{"hidden_size": 512, "vocab_size": 8192, "hidden_act": "geglu", "norm": "rmsnorm", "norm_place": "pre", "bias": "none", "parallel_block": false, "learning_rate": 0.0072, "lr_mult_o": 1.5, "schedule": "wsd", "decay_shape": "pow", "final_lr_fraction": 0.0, "batch_tokens": 65536, "train_tokens": 431100000}
Each number is 128 + 32 x the weight over its row's rms, rounded and kept within 0 to 255. Layers, rows and columns count from 0. The size above them is the row's rms in percent of the matrix's.

# layer 5 MLP up, 1024x512, rms 0.0514, rows 375-428, columns 0-127
size [103  99 101  99 105 106  97  98  98  86  87 103 105  97  98  99  92  91 104  94  95 103  92  95 110  98  99 102 104  94 103  94  94  96 103  93 102  96 102  92  98  98 101  97  93  97  99  97 103 104 100 100 103  99]
[[112 135 101 101  45  73 148 118  46  86  97  70 130  92 158 125 106  94 148 127 166 130 134 137 126 101 144 107 109  74  99 113  95 130 157  89 108 137 101  73  99 162 124 120 102 157 137 135 110 117  81 134  96  93  73 155 140  67 116  97 131  89 146 184  90 152 102 130 119 108 116 151  94 147 107 122 185  80 139 115 109 120 116 124 120 138  69 113  64 136 110 146 145 168 122 143  76  92 121  89 165 142  94  86  89  62 127 117 100 131 123 120 174 165 170 143 107 148 101 149 116 101 110  97 126  44 165  58]
 [127 110 104 110 105  78 140  87  98 155 157  82 129 110  82 161 120  94 102 143 171 127 120 134  99 129  84 155  88 150 113 123 159 147 122  92 170  94 139 137  93 150 100 195 129  84 102 133 136 169 117 138 152 153 169 186  99  40 112 194  82 153 101 172  55 174 202  89 146  68 129  99 148 163 146 132 112 211 125 103 106 157 138  83  90 174 143 118 115 131 230 167 101  87  87 126  99 134  61 142 123 103 128  98 129 117  96 160 134 120 131 122 140 158 132  98 166 116 148 149 166 104 124 125 106 142  80 100]
 [ 73 105 114 145 167 128  99 107  81 132 184  97 190 168  92 174  42 114 126 102 107 120 148 117  85 133 155 135 189 112 107 117  74 141 176 132 125 128 124  65 118 124 130 181 142 120 165 144 198  73 155 115 136  91 194 157  81  96 118 117 146 120 131 174 124 163 159 171 122  97  92 139 142 102 144  90 128 174 169 106 168 100 119 141 106 134 104 109 100 128 127 155 190 110 147 157 123 152 135 106 107 151 104 111 122 110 100  69  91 152 121  71 136 179 128 172 144 119 117 162 118 144 110 103  75 146  95 146]
 [155 107 148 104 159 143  89 185 138 152 123 166 129 117 101 138 121 134  92 141 136 153 158 171 171 163 147 125 117 145  98 135 151 181  98  91 177  33 145 202  90 119 131 146  96  94 148 126 140 101 168  93 174 137 198  84 118  59 133 158 140 100 187 137  98 132 109 219  59 142 116 113 126 208 167 139  98 134 118 104 134 148 149 117 145 120  68 104  98 104 118 122 134 156 108 113 127  81 153 111 175  81 101 167  79 169 160  84 117 138  94 160  69 116 137 120  95 110 126 139  98 125 142  91 125  89 142 109]
 [127 148 147  82 112  57 148 126 127 188 116 182 189 138  91 112 151  95  92  95 104 181 155 158  93 110 132 150 107 131 174  65 117 134  96 137  93 119 110  64  85 113 133  52 157 175 118 137 148  97 104  81 122 106 171 142 131 184  84 161 146 126 124 195 159 159 112 171 123 133 102  53 141 108  93 143 151 202 150 135  72 153  87 127 147 124 179 105 192  68 116 102 133  81 142 103 163 137 118 117 152  95 132 102 118 109 107 146 206 175  98 136 113 115 179 127 147 108 148 110 145 129 114  80 163  84 122 159]
 [157 164 121 119 135  88  72 108 153 137  76 169 178  83 105 135 105 161 133 215  86 132 178 131 172 146  83 126 122 107 135 110 154 174 103  99 160 106 125 158 105 112 131 208 134 159 118 108 208  79  79  95 126  91  97  96 102  73 145  96 166  99 142 109 118  92 149 177  62 140 124 109 125 165 159  96 115 191 167 121  90 178  73 106  42  79 134 111 167  68 135 164  94 117 106 114 113 190 141 146  92 131  81 150 152 119 155 122 163 146 115 132  91 125 121 131 178 141  53 130 138 113 108 115 133 206 134  86]
 [130 149 131  81 183  95  98 147 180  77 140 137 130 105 117 136 147 101 140 102  90 117 143  29 104 140 115 117 137 122 113 115 139 159 104 147 111 163 113 125 100 146 148 150  89 151 154 139  93 135  85 205 111 109  91 184 117  47 141 110 129 150 154 146 135 116 109 159 169 128 111 107 146 156  89  92 113  71 110 147 104 162  88  82  97 119 189 125 132 115 121 162 142 131  94 103 132 141 126 153  77  62 128  71 167 146 148 154 141 135 104 123 151 149  70  94 194  94 136 139 151 145 128 122 163 166 140 128]
 [ 80 173 138 149 114 135  99 172 140  63 138 117 134 211 148 169 134  82 195 158  53 173 153  90 106 146 110 138 100 118 176 108 171 107 122 160 168  98  86  99 118 156 125 151  93 129  58 163 144  95 185  81 108 120  78 144 121 169 102 103 127  93 128 161  89 145 144  94 119 157  76  93  83 148  93 175 144  99 145 141 129 195 167 167 146 107 133 152 153 131 109 119  65 213 132  86 177  33 141 135 138 129 103 169 157 176 134 135 119  94  98 127 111 148 166  60  94 106 178 118 147 112 126  67 169 136 163 173]
 [115  35 106 162 147 103 132 151 144 129 162 175 118  96 152 132  89  81 121 110 127  95 114 161 127 166 130  61 109  55 160 104 172 187 168 102 216 122 146 112 121 181 164  83 128 181  97 167 181 147 152 177 134 135 152 115 173  81 121 156 139 141 167 118 103 121 156 207  64 126 107 170 142  83 153 163 115 137 158 106  62  97 128 105 121 168 123 122 116 135 135  71 121 191 184  89 153 122  98 138 139 148  83 192 180 123  91 125  99 130 122 113 117  83 147 155 125 145 118 147 140 106 152 144 129 141 154 132]
 [142 176 156 160 165 133 137 111 116 129 144  99 125  97 149  68 134 103 111 131 155 147 140 176 109 142  85  78 112 117 139 127 161 117 155 124 157  81 124  95 141 117 133 161 159 141 149 112  84 130  42 202 111  93 206 119 109  91 156 149 116  92 122 132  95 114  58 147 173 168 163  69 131 187 124 204 178 106  92 107 148 155  73 139 138  82 104 162 120 147 115 174  81 123 127  61 150 135 134 120 117 146 107  96 150 136 152 122 236 137 133 146 137 193 164  42 106 143 188 110 167 158 123  89 107 127 166 152]
 [111 108 108 134 140 146 114 126 118 145 171 137  99 152 207 111  72  73 161 196 105 122 182 106 148 105 125  92 156  98 153  75 166 155 181 137 114  93 122  93 106 185 148 143 123 124  75 150 143 118 106 182 117 120 123 107 119  94 143  86 113 175 160 177 138 120  85 130 149 151 147 113  77  68 114 180 101 126 110 128  95  83 136  59  96 132 195 183 127 125 158  85 121  87  95 194  88  91  81 127 177 120 143 130 169 172 126  94 173 114 127 134  84 190 164 125 172 168  82 114  79  78 113 141  85 170 114 130]
 [154 137 134 151  91 147 210 137 131 128 104  68 175 101 118 138 139  88 152 114 126 166 123 133  99 176  98 118  39  78 135 125 133 151  67 143 120 139 128 128 115 138 104 107 143  84 151 172  91 142  95 148 128 126  78 121 114 173 110  83 122 156 120 139 120 130 165 171  84  91  98 113  91 135 109 122 113 119 158 119  58  55 130 137 120 125 100 169 143 104 131  98 120  43 109 160 200 150 149  97 171 115 162 134 123  80  93 118 138 104 162 128 111 128 137 138  86  95 168 108 137 144 106 106 154  44 140  97]
 [115 114 118  99 103 120 138 178 111 111 145 197 119 204  92 121 129  91 141  98 145 173 195  71 179 106 116 129 128 127 127 134 119 146  92 126 106 157 125  89 147  69  62 132  96 121 107 119  93 120 163 119 145 180  92 171  99 129 142 141 188 128 124 129 131  97 108 154 124 138 133 121  90 155 138 162 224 121 152 141 143 150 136 183 126 108 152 124  81 139 125  86 123 105 170  85 135 144 143 123 117 168 102 132  42 134 110 136 119  91 133 157  82 199 199 122 147 150 146 101 120  98  94 117 180 137 104 117]
 [156 191 149  88 151  63 104 119  76 144 126 105  88 132 150  92  88 116  97 118 115 172  89 144 180 162 152 145 112  91 100 119 102 135 137 101  87 132  85  85  87 121 116 158 178 143 161 103 132  96 107 161 146 136 144 187  65 107 122 206 154 138 153 142  83 126 136  75 145 115 181 122 142 145 117 117 137  70 139 168 111  95 160 105 179 181 126 147 116  94 113 104 128 153 150  73  76 154 143  60 147  66 163 111 124  89 135 137  69 140 127 127 171  61 130 170 172 129 161 110  96 155  98 158 127  76 133 151]
 [159  50 100 132 103 121 124 137 103 101 136 115 129 169 151 124 141  40 100 121 141 141 106 190 166 159 156 147  98 116 130 106 124  84 192 145  97 107 152 190 139 130 101 150 134 158 156 213 184  89 101 161  84  64 140 158 119 149 104  88 105  88 108 111 124  95 173  76 153 117 153 138 128  95 131 169  30 143 139 106 141 161 177 152 103 136 157 151 105  99 110 133 150 189  88  98 102 116 129 118 140 141 123 144 167  72 142 153  70 149 169 121 119 161 197 120 148 133 168  97 138 137 177 245 178  79 108  79]
 [176 112 163 149 125  92 121 117 134 132 104 133 129 124 111  97 142 136 127 120 138 122 115  93  91  93 116 139 127  62 107 103  92 141 117 138 158  78 126 135 135 146 182 124 154 131 131  63 118  76 145 110  80 154  55 104 129 136 162 137 154 100 129 176 160 146 122 196 155 106 139 157  85 151 150 106 108 133 107 123 171 167 165  88 160  96 102 109 121 100 139 114 174 152 150 159 116 126 179 142 138 108 132  94 125 124  99 148 144 129 130 143  83  91 162 120 100 143 161 127 138 158 120 123  78 156  46 136]
 [100  97 165 134 202 116  77  98 120 166 133 145 154  96 117 104 127 152 128 163 135 169 142 138 144 117 115 122 135 165 167 128 111 156 121 106 121  97  90 106 180  62  85 149 133 148  91 123 130 178 140 134 152 133 157 132 108 168 122 111  25 115  90 111 137  97 144  98  89 157 115 132 134 127 139 131 130 178  89 167  89 131 123 140 188 123 146 153  96 153 142  92 118 154 142 145  97 133 126 145  96 140 167 144 155  99 141  98 106 102 160  78 118 113 172 122 165  84  96 148 109 104 164 137 124 148 163 119]
 [133  98 126 100 112  86 172  65 156 118 139 114 159 132  82  80 140  99 152 135 156 104 191 113 109 167 144 138 129 134 152 174 163 127 168 129 163 165 159 161 171 218  73 128 145 134 137 102 119 116 175 141 134 159  81 163  26 132  85 132 125 131 151 143 131 167 131 119 129 157 121 131 119 139 135  39  78  79 147 116 189 135 153 140 111 155 117  95 181 123 125 100 133 131 131 114 133 126 139  99 149  72  57  49 135 135 191 110 105 152 145 134 166 155  78 135 149 151 150 129 126 103 144 185 119 127 116  47]
 [117 188 158 128 129 149 125  66 107 143 140  67  97 128 186 136 125 168 116 135 184 197 117 152 124  67 136 183 112 130 166 150 119 118 142 112  97 129 132 119 120 160 107  83 122 103  96 125 120 167 138 175 146 101  81 169 128 192 116 117 114  93 113 146 125 147 178 173 140 126 132 172 109 198 159 163 181  69  99 171 148 178 140 187  67 116 153  78 132 172 213 163 130 170 110 164  59 149 101 119  40 116 128 134  84 116 125 102 137 133 145 151 215 163 141  95 100 133  95 135  99 113 171 156 129 176 140 152]
 [110 183 136  68  99 125 157  74 132 159 141 129 164 177 127 113 102 132 155  61 132 131 127 144 155 155 153  61 101 101 145 132 153  50 127 140 170 108 112  91 137  97 140 171  81 164  80 142 161 118  94 113 112 100 116 145  62 106 109 170 129 109 102  75 110 113 118 138 145 125 167 125 135 148 124  86 115 139 106 157 126  64 119 113 136 150 118 225 135 193  57  82 146 117 149  87 133 140 132 139 130 149 132 209 170 152 173 154 109  82 162 142 111 132 119  95 124 140 127 165 103 151 131 115 150 124 177  83]
 [119  93  52 155 130  86 180 152 141 140  92  89 152  77 192 130 147 112 144 125 103 189 159 141 141 100  90 126 103 138  93 148 167  66 108 184  88 111 100  99  70  73 152  50 109 114 112 132 131 167 105  96 100 162 156 158 122 122 144 118 120  75 101 113 149 103 138 135 125 143 152 116 100 156 115 144 183 133 121 132 130 129 131 143  98 115  81  87 147  97 120 134 109 121  86 120 147 125 155  98 117 140 122  84 164  62 137 122 102  61  97 126 166  82 112 107 141 103  84 155 112 129 171 137 193 106 207 127]
 [115 159 127 132  95 108 151 149  74  54 114 120 174 139 128 108 113  90 106 177 156 149 136 155 181 114 125 100 145 117 139 120 121 121 139 191 154 152 108 107 135 112 135  93 146 165 115 129 136 175 114 158  97 129 137 139 114 128 129 116 150  69 150 113 134 110 154 113 147 137 203 192 150 106 153 175 141 122 109 142 135 124 106  79 172 104 122 130 129 132  60 101 124 119 159 134 124 143 100 136  96 140 146 126 135 166  97  74 131 124 175 129 183 188  89  82 119 127  92 162 193 120 136 143 134  89 139  88]
 [ 98 123 119 147  87 111 146  99  65 156 127 194 115 128 176 191 137 129 163 135 142 179 113 135 108 145  60 152 100 174 169 144 128  93 170 114 124 117  90  80 148 127  84 157 134 162 129 122 169 210  83 135 153 149 167  58 155 135 124 144 123 128 144  95 101 169  94 122 150  98 107 119 171  62 145 169 164 149 124 120  86 210  89 166  84 133 164 100 174 185 114 129 119 126  72 140  99  64 188 145  96 183 117 125 106 117  69 100 108  77 138 145 123 159 136  44 141 151  54 135 187 116 156 146 123 111 147  54]
 [116 193 102 135 136  85 157  98 178 111 106 121 160  73  67 148 124 151 182  81 123 136 186 128 161 106 123 121 121 142 175 157 155 160  69 111 148 200 131 162  86 121  96  91 111 113 113 174 158 197 140 138 121 166 127 140  89 150 121  87 183 101 141 118 109 170 125 175 115 134 151 125  97 140 125  71 152 126 107 164 113 139 130  88 165 191 112 170 160 126 129 106 109  50  79 148 138 180 139  54 148  92 106 118  83 149  93 146 108 128 123 134  65 126  89 170  84 182  71 134 128 184 144 107 110 116  90 180]
 [182 118 164 143 120 134 112 146 174 151 153 168 161 190 117 164  88  95 159 148 111 119 142 159 149 178 169 154 134  62 172  92  90 112 169 120 141 155 137  57  95  79  73 114 104 154  72 124 108 167 123 102 144 115 104 130 156 152 109 127 144 142 107  94 199 125  74 122  92 110 100 137 153 149  97 141 116 115 171  74 159 157 167 201 167 152 164 132 127  94 147 180  87 156 157 191 152 136 128  89 137 153 120 130 101 171 131 135 157 149 158  96  85 113  97  94 134 159 190 104  99 128 125 145 148 133 107 128]
 [163  92 171 147  94 122 109 152 136 146 117 103 169 193 147 150 145 100 121 177 126 139  99 101 136  76 140 124 137 110  85 113 155 168 142  88 143 132 142  99 122 106 172  25 153  82 151 112 182 113 131 131 184 115 106 159 165 130 109 142 120 116 112 107 166 140 162 104 103  74  97 127  79 180 107 142 109 111  90 149 120  71 124 107 119 152 156  86  88 199 156 104 116 159 193 115 140 112 103 111 152 143 130 219 188 141 128 123 140 129  32 141 101 121 122 134 118  73  80 108 164 167 101 149 142 132  90 162]
 [133  78 177 127 165 142 130 110 186 146 108  89 130 132 153 122 138 135  72 139 132 126 136 143 126 142 127  78  95 168 149 131 141 102 137 121 145 158 117 147 137 113 177  74 149  80  97 151 156 113 141 177 128 103 122 152  90 118 102 131 111 138 118 184 101  77 158 146 169 128 144 122  37 164 105 135 113  96 152 130  86 159 107 150 122 103 152  70 182 144 150  88 140  99 103 100 171 118  53 134  90  84 182 132  51 133 114  98 159 168 172 126 171 142 107  64 106 133 148 152 160 102 110 100 171 168 151 119]
 [173 102 134 100  54 156 130 154 121 100 153 146 144 126 142 153 116 155 149 126 128 172 142 111 203 103  58  88 141 160 137 117 123 153 106 130 141 136 182 201 112 155  93 122 186 202 150 147 167 130 162 105 106 159 135 169 148 115 106 157 131 128 133 101 114 109 110 138 176 115 119 107 102 126  90 109 125 156 163  73 211 161 132 128 128 143 154 153 102 100 108 110 139 156 130  62  72 182 136 168 154 139 171 157 139 143 163 161 121 130 150 101 162 159 160  60 149  79 119 128  77 166  97 158  83 175  99 125]
 [150 101 119  91 133 131  91  91 156 106 108  99 144 150 152  95  86 169 172 170 130 126 152  72 101  63 115 157 145 139 184 152  77 128 169 118 108  71 157 135 104 121 110 152 177 108 229  96  83 136 147  90 161 140 181 120  93 108 114  78 141 126 157  98 145 135 163 132  85 191 130 111 111 170 133 129 143 120 100 184  89 150 168 155 170 132 125 109  45 157  70 128 102 220 137 107 132 138 176 174 124 139 108 108 110 185  70 134  92 149 147 150 214 139  98  83 170  91  86 113 104 165  99 132 111 167 135  89]
 [182 125 123 104 159 208 101 154 100  94 122 170 103 158 130 135 125 181 126 104 102 125 143 105 129 134  81 121 155 151 126 125 124 158 151 176 154 120 120 179  83  98 138  64  73 152  89 117 173  45  97 134 150 219 125  99 148 149 125 127 138  87 164 178 104  90 122  87 102 153 131 146 150 131 124 132  93 189 167 173 102 122 119 153  77 140 168 164 149 172 133  90 118  66 101 118  87 115 135 130 165  92 128 120 109 142 130 137 118 119 147 113 160 138  80 134 124 111 134 132 133 132 157 155 151 113 134 152]
 [138 147 125  92 172 177 155 100 102 129 120 153 120 136 113 142 104 148  75  50 100 177 126 191 118 154 140 126 194 126 147 145 157  76 120  96 136 152 157 155 157 123 123 148 103 136 141 146  93 121 109 148 165 138 145 145 117 187 180 162 114 144 123 149 159 122 152 142  87 155 130 109 193 121 116 112 123 104 141 147 104 147 137 109 106 108 114 107 165 122 166 198  84 137 121 105 143  97 164 165 113 139 138  87  67 144 101 125 132  85 134 152 167 198 110 144 183 115 154 124 147 146 147  84 116 109 116 138]
 [154  81 108 102  56 144 150 136  76  62 123 103 125 142 144 120 157  96  64 152  58  94 169 155 131 142 148 109 111  94 175 135 152 163 149 140 124 114 151 106 113 104 140 199 126 120  82  72 147 131 150 154 152 192 147  96 122 156  91 124  88 111 156  99  90  84 140  88  81 104 137 175 126 106 143 113 159 163 135 140 153 153 143  82 160 128 144 107 154 132 137  79 122 174 107 123 119 121 109 104 136 147 161 106 154 107 161 124  92 173 132 136  70 172  96 132 170 107 127 134 121  80 125 138 184 108  95 127]
 [102 153 107 126 141 162 128  98 141 153 142  83  83 124 184  97 159 166 177 104 149  85 188 149 135 111 114 105 120 148 122 128 149 183 208 163 143 137 131 138 170 120  83 123 144 172 145 170 150 160 119 133 127 164 118 152 131  94  96  96 124 164 129 141  87 148 128  96 105 159 144 102 160 150 146 136 127 114  98 162 158 106 121 148 105 118 143 125 123 111 154 139 108 134 111 121  97 161 174  88  94 175 172 122 141 108 140 143 245  97 134 130 153 118  97  99 177 161 125  70 136 125  94 136 134  73 130 111]
 [109 142 118 105  91 115 102  90 110 121 107 134  31 150  95  80 176 190 161  87 120 126 149  73 157  82  92 112 102 134 139 135 120 142 147 111 153 116  97 114 140 154 140 125 171 119 110 122 193 140 184 114 141  72 151 150 130 152 130  99 115 106 128 121 105 170 194 130 158 120 185  80 107 116  78 197 115 157 106 141 110 105 106 123 185 202 167 162 113 126 121  74  93 131 147  47 176 167 101 155  93 122 132 134 126 147 137 149 141 140 120 107 108 113  98 114 134 130 177 159 163  85 148 185 110 130 148 235]
 [143 131 103 161 117 148 113 160  71 167 136 146 131  93 139  75 132  73 160  73 173 128  63 148 174  71  86 105 158  98  71 100 191 120 102 163 138 183  86 106  70 111 116 109 114 146 129 159 105 166 130 158  87 110 101 159 111 121 115  61  74 121  93  71 175  61 119 107  94 127 134 128 167 123 145  88  98 111 159 151 163 120  66 163 111 157 120 130 107 145 114 158 122  80 122 176 151 181 125 135 133 168 137 170 163 103 201 112 158 146 147 170  88 130 159 129 109 159 108  27 110 144 145 140 131 130  95 132]
 [112 168 102 106  78 123  84 105 208 121 138 160 163 116 122 145 130 157 123 132 133 151 168  72 150  86 149 111 117 171 100 119 114 149 130 122 151 149 106 109 188 125 137 118 115 143  96 138 163 125 121 131  91 144 145 198 153  90  99 124 141 112 169 124  93 134 139 128 173 110  95 120  87 163 143 147 165 168 120 150 164 127 108  81 118 128 138 163 102 147 103 121 159 113  47 123  61 160 113 138 177 130 111 123 149 175 110 160 210 146 136 137 170  97 119 122 140 113 144 106 103 141  94 100 112 172  92 131]
 [ 76 117 135 107 148 194 123 176 131 125 214 140 115  87  64 141 158  76 140  62  72 189 141  76 159 151 154 112 149  82 117 121 111 140 124 154 182 160 127 122 126 145 163  70 131  95 142 125 119  87  71 106 119 115 161 110 144  92 186 137  86 180 148 157 120 186 130 166  97 121 115 120 190 157 137  97  70 186 176  91 114 147 182  70 116 147 111 101  76 144 119 146 101 157 117  85 159  96 111 130 145 120 162  55 117 186  99 179 137 131 115 141 133 124 159 125 102 107 110  95 106 149 168 204 152 113 104 199]
 [107 174  72 154 130 128 135 151 122 117 132  72 152 114 138 153 139 129 134 166  96 178  55 179 141 167  95 183  88 165 167 187 183 147  94 150 141 107 103 139 109 146 109  71 177  88 100 127 144 124 139 116 142 153 130 123 100 114 136 125  91 118  91 156  78  59  97 132 162 154 117  99 139 143 132  89 194 160 133  86  77 108 212 138 134 142 171 144 125  83 147 181 160 148 111 120  61 171 132 115 144 162 154  84 196  82  98 125 100 115 165 137 163 102 181  79 178 138 143 104 141 135 112 114 114 123 112 113]
 [111 148 179 179 165 103 165 173 148 136  68 109 137 193 152 102  49  92  83 169 108 115  71 153 174 103 130  75 108 108  97 158 166 144  99 147  98 123 145 195 160  92 102 145  99 104 187 153 148 131  87 118 120 149 136 168 139  85  84 107 113 143 210 100 135 131 109 120 147 126 127 115 125 164 125 175 162 126 183 118 157 220 201 125  90 221 123 167 101 127 170 126 111 190 149 129 121 157  88 165  98  90 107 150  95 111 127 144 137 154  82 109  79 153 117 167  83 155 124 142 169 116 153 105 156 164 134 137]
 [145 145 190 130 199  93  98 141 161 162 173  99 120 119 141 115 145 136 130 132 175 158 126 149 122 128 214 145 136 135 216 101 115  98 126 130 143 147  94  81 101 138  68 194  83 102 132 155 136  18 138  94  76 162 101 126 104 125 153 102 121 106 143 110 117 147  63  86 136 176 163 153  85 135 175  97 123 139 101 111 114 143 158  88 150 121 112  88 186 105 162  62 155 151  78 140 121 194  83 113 126 123  77  85 108 139 104 128 120  97 148 167 184 117 155 179 116 140 148 152 118 128 135  72 118 138 201 141]
 [162 145 186 165 131 140 132 161 166 185 119 127 117 149  92 177 129 155 110  62 130 107 137 176  63 108 119 139 126 115 160 127 121 171  60 123 121 119 113 118 123 170 165  84  86 206 156 103 102  67  94  46 156 137 121  61  72 137 182 102 120  81  41 158  77 136 158 140  83 145  63  75 153 186 178  94 107 188 102 176 113 157  91 114 130 124 147 138 100 112 162 137  89 170 120 164 177 134 139 105 154 153  61 162 130 129  59 162 119 135 127 111 123 104 156 135 106 181 173 154 155 150 140 112 114 131 130 105]
 [139 158 165  53 143 117 184 126 125  54 163 122  49 139  81 109 115 143 114 101 105 163 198  96 161 125 109 122  94 150 111 171 194 184 180 119 171  99 160 154 147 114 110 162 145 156 114 130  78 127 138 122 104  82 107 138 132 148  82 128 161 142  83  90 154  92 156  79 165 160 142 151 132 101 186  92 134 164  91 146 114 159  94 141 147 110 129 121 161 176 139 115 101 118 210 177 112 106 133  64 117 126 132 104  72  70 115  93 162 121 131  66 146 156 201 109 119 137 183  85 148  96 143  73 121  96 140 133]
 [125  80 148 159 181  94 185 156 122  72 193  98  86 135 127 120 134  86 118  96 141 136 118 154 123 146 152 124 132 127 128 126  76 206 127 142 117  81 100 103 162 172  34 111 218  85 184 117 110 111 127 159 125 112 147 135 147  89 111 124 160 151 179 147 112 153  82 152 114 137  72 163 209 117 155 155 131 132 185 143 123 117 152 170 157 136 107 127 158 135 132 102 140 134 163 147  97 141 147 109 137 117  96 116 120 141 160 160  98 156 200 123 106 158 164 130  97 116 160 143  94 145 185 127  80  87 143 140]
 [ 91 167 143 148 132  75 158 171 142 147  97 113 201 112 113  87 164  95 123 141 139 120 150 140 105 106 173 154 130 108 210 136 149 150 151  60 121 148 122 170 170 160 151 131 128 196 186 126 118  63 120 147 138 114 134 137 123 140 146 127 158 150 155 160  95  82 134 170 147 164 126 149 155 128 130 194 198 120  81 132 155 154 156 155 123  90  91 145 145  97  80 130 144 127 109 108 146 101 140 146 171 158  92  96 132 111 166 111  66  91 188 106 114 114 144  67 109 141  97 125 134 119 123 160 127 101  96 170]
 [ 84  92 202 120 121 122 109 133 116 103 171 164 133 100  89 178 111 149 143 119 110 133 162  66 110  77 102 129 161 123 154 133 119  79  67 113 114 147 138 122 126 128  74 111 106  95 113 142 110 118 162 122 137  93 118 101 161 138 122 114 163  82  95 105  79 122 149 134  80  91  98 162  82 142  63 141 124  80 126 183  98 172 103 139 148 151  84 100  81  89  83 125 110  85  73 177 130 122 112 119 155 179  93 172 123 106 104 154  89 182 107 138 113  82 151  99 133 137 154 136 183 106 151 122 146 120 151 130]
 [115 140  90 120 114 113 147 152 129  98 148 148 138 140 146 141 132 104  76 120 118 119  83 162 102 149  96 110 179 204 116 147 127 180  45 163 142  99  94 207 149  79  61  31 152 149 116 110  37 144  91 120 130 124 157 140 181 135 136 139 199 159 163 104 159 137 195  86 123 153 153 129  97 170  95 171 106 139 182 124  96 102  99 104 179 124 115 201 138 138 148 131 140  78 107 137 140 159 118  98 126 122 222 123 143 121  96 156  82 146  86 113 149 104 103 126 130 172 144 172 171 173 131 145 159 168 116 114]
 [ 99  84 188  93 138  89 152 169 147 132 166 126 102 145 140 127 101 150  90 125 139 157 164 130 138 188 129 116 131  92 120 116 128  78  73 144 121  92 111  97 125  81 149 109 134  94 159 150 129  90 175 140 109 112 109 159  92 152 104 151 139  83 106 161 132 166  75 133 140  90  98 118 115 177  63 139 154  75 163 156 157 158  89 130 183 120  91 131 206 102  70 115 180 140 153 187 173 182 172  94 144 129 150 169 169 114 143 118 147  78 108 134 114  90 121 150  53 115 101  92 110  93 139 147 147 129 136  92]
 [114 155  73 164 117 104 120 150 157 158 120  88 115  80 211 104 141 141 116 152 108 156 140 142 118 132 144 169  98 156  88 114 125 141 115 119 142 117 120 132 168 117 104 183 173 102 160 133  94  75 125 140 122 197 116  86 181 184 161 165 169  86 101 138  80 101 132 143 131 132 148 142 129 149  87 147 115 132 137 129  95 106 118 185 132 166 150 158 134  99 123 140 116 113 131  98 146 116  87 139 105 147 101 110 135 122 157 115  65 166  98 106 117 172  96 135  71  62  90 137 130 144  79  85  92 174 118 127]
 [140 106 153 151  70 138 182 143  90 155  88 158 137 120 117 151 128 122 157 100 130 105 109 187 120 190 161 158 165 149 109 152 104 104 182 128 112 137 195 138 153  89 115 106 140 134 133 168 145 129 128 103  84 139 125 146 134 122  99 110 154 136 123 139 156 116 135 102 141 175 154 141  89 128 164 116 102 116 111 140 155 138 160  47  74 148 107  73 151  89 187  24 225 109  75 157 130 165 171 123  78 163 127 121 110 143 108 124 141 151 152 109 125 119 109 131 117  90  86  74 115  92 120 145 152 112  65 117]
 [105 138 215 110 196 138 103 166  97 188 175 226 156 149 190 194 129 117 137 107 107 105  95 111 139 117 179  99 118 123 180 133  62 152 155  94  88  83 124 161 144 148 134 160 164 130  81 135 113 140  86 140 154 117 157 152 121 183 142 168  91 130  72 118 178 190 121 105 116  89 176 166 149 134 132 139 184 119 164  93 167 145 104 116  97 115  89 159 154 105  85  78 124  82 124 115 185 152 108  93 173 133 113 151 149  43 169 144 125 170  95 153 119 103 143 114 178 119 154 119 103 108 149 203 150 120 132 157]
 [114 134 123 115  61  70 157 125 118  58 106 159 122 108  95 127 168  83 135 178 142 175 120  68 127 116 133 136  67 104 132 157 122 114  87 131 139  72 158 130 121 127 148 164 202 157 174 103 130 108 150 136 111 137  90 110 159 158 161  71 112 132 122 132  19 167 128 142 132 177 119 118 127  83 105 118 163 141 113 142 146 110 178 119 104  87 113 128 127 160  94 117 143 158 133 102 104 121  72 171 130 112 179 113 161 127 150  84 155 108 148 111 172  93 112 153 123 121 123 159 141 119 150 121 110 127  67 166]
 [ 84 161 117 149  83 100 145 182  76 116  97 111 122 132 102 162 119  99 149 153 132 136 190 133 121 143  86 103 132 174 147 115 156  93 167 162 203 107 114 155 157 151 135 122 128 149 159  90 148 166 150  90  99 160  79 155 112  99 168 118 104 153 117 119 159  98 129 131 101 109 131 106 161  66 128 167 101 127 129 160 129  98 110 135 178 161 129 111 100 165 142 187  82  30  38 147 118 165 162 158 128 142  94 126 186  82 196 154 111  95 195 102 155 132 104 129 142 168 101 171  93 145 138  78 138 164 147 136]
 [200  80 182 177 161 148  43 103 103 120 144 118 127 132 124 143 143 160  58  62  75 159 123 130  84 112 161 105 204 154 111 111 163 134 126  97 157  92 126  97 125  32 113 144  88 119 137 109 125  82 163 116 144  84  69 123 157  90 138 106 114 171 153 129 146 167 145 100  84  67 106 138  69 151 171 144 163 133 148 116 108 161 137 150 137 118 116 113 159 146 137 140 123 144 199 156 156 102 180 113 165 122  62 144 138  93 129 108 117 117 113 152 164 124 214 132 128 161 188 153 194  81  78  74 131 124 173 194]
 [128 167 170 136 135 152 180 152 104  91 100 176 111 168 187 151  86 107 209 163  70 134 130  74 147  98 177 132 145  74  83 119  37 135 105 119 141  98 105  61 118 124  88 127  80 111 132 111 133 167  75  65  86 111 102 173 111 168 139 135 144 123 134 134 108 146 114  97 189 152  75 147 141 106 194 130 164 134 150 165  58 152 151  79 150 176  98 151 121 150 127 142 112 197 123 112 175 105 138 161  86 133 165 174 126 127 100 177 139  70 134 174 134 198 136 124 109 155 108  90 215  98  71 122  99 104 179 113]]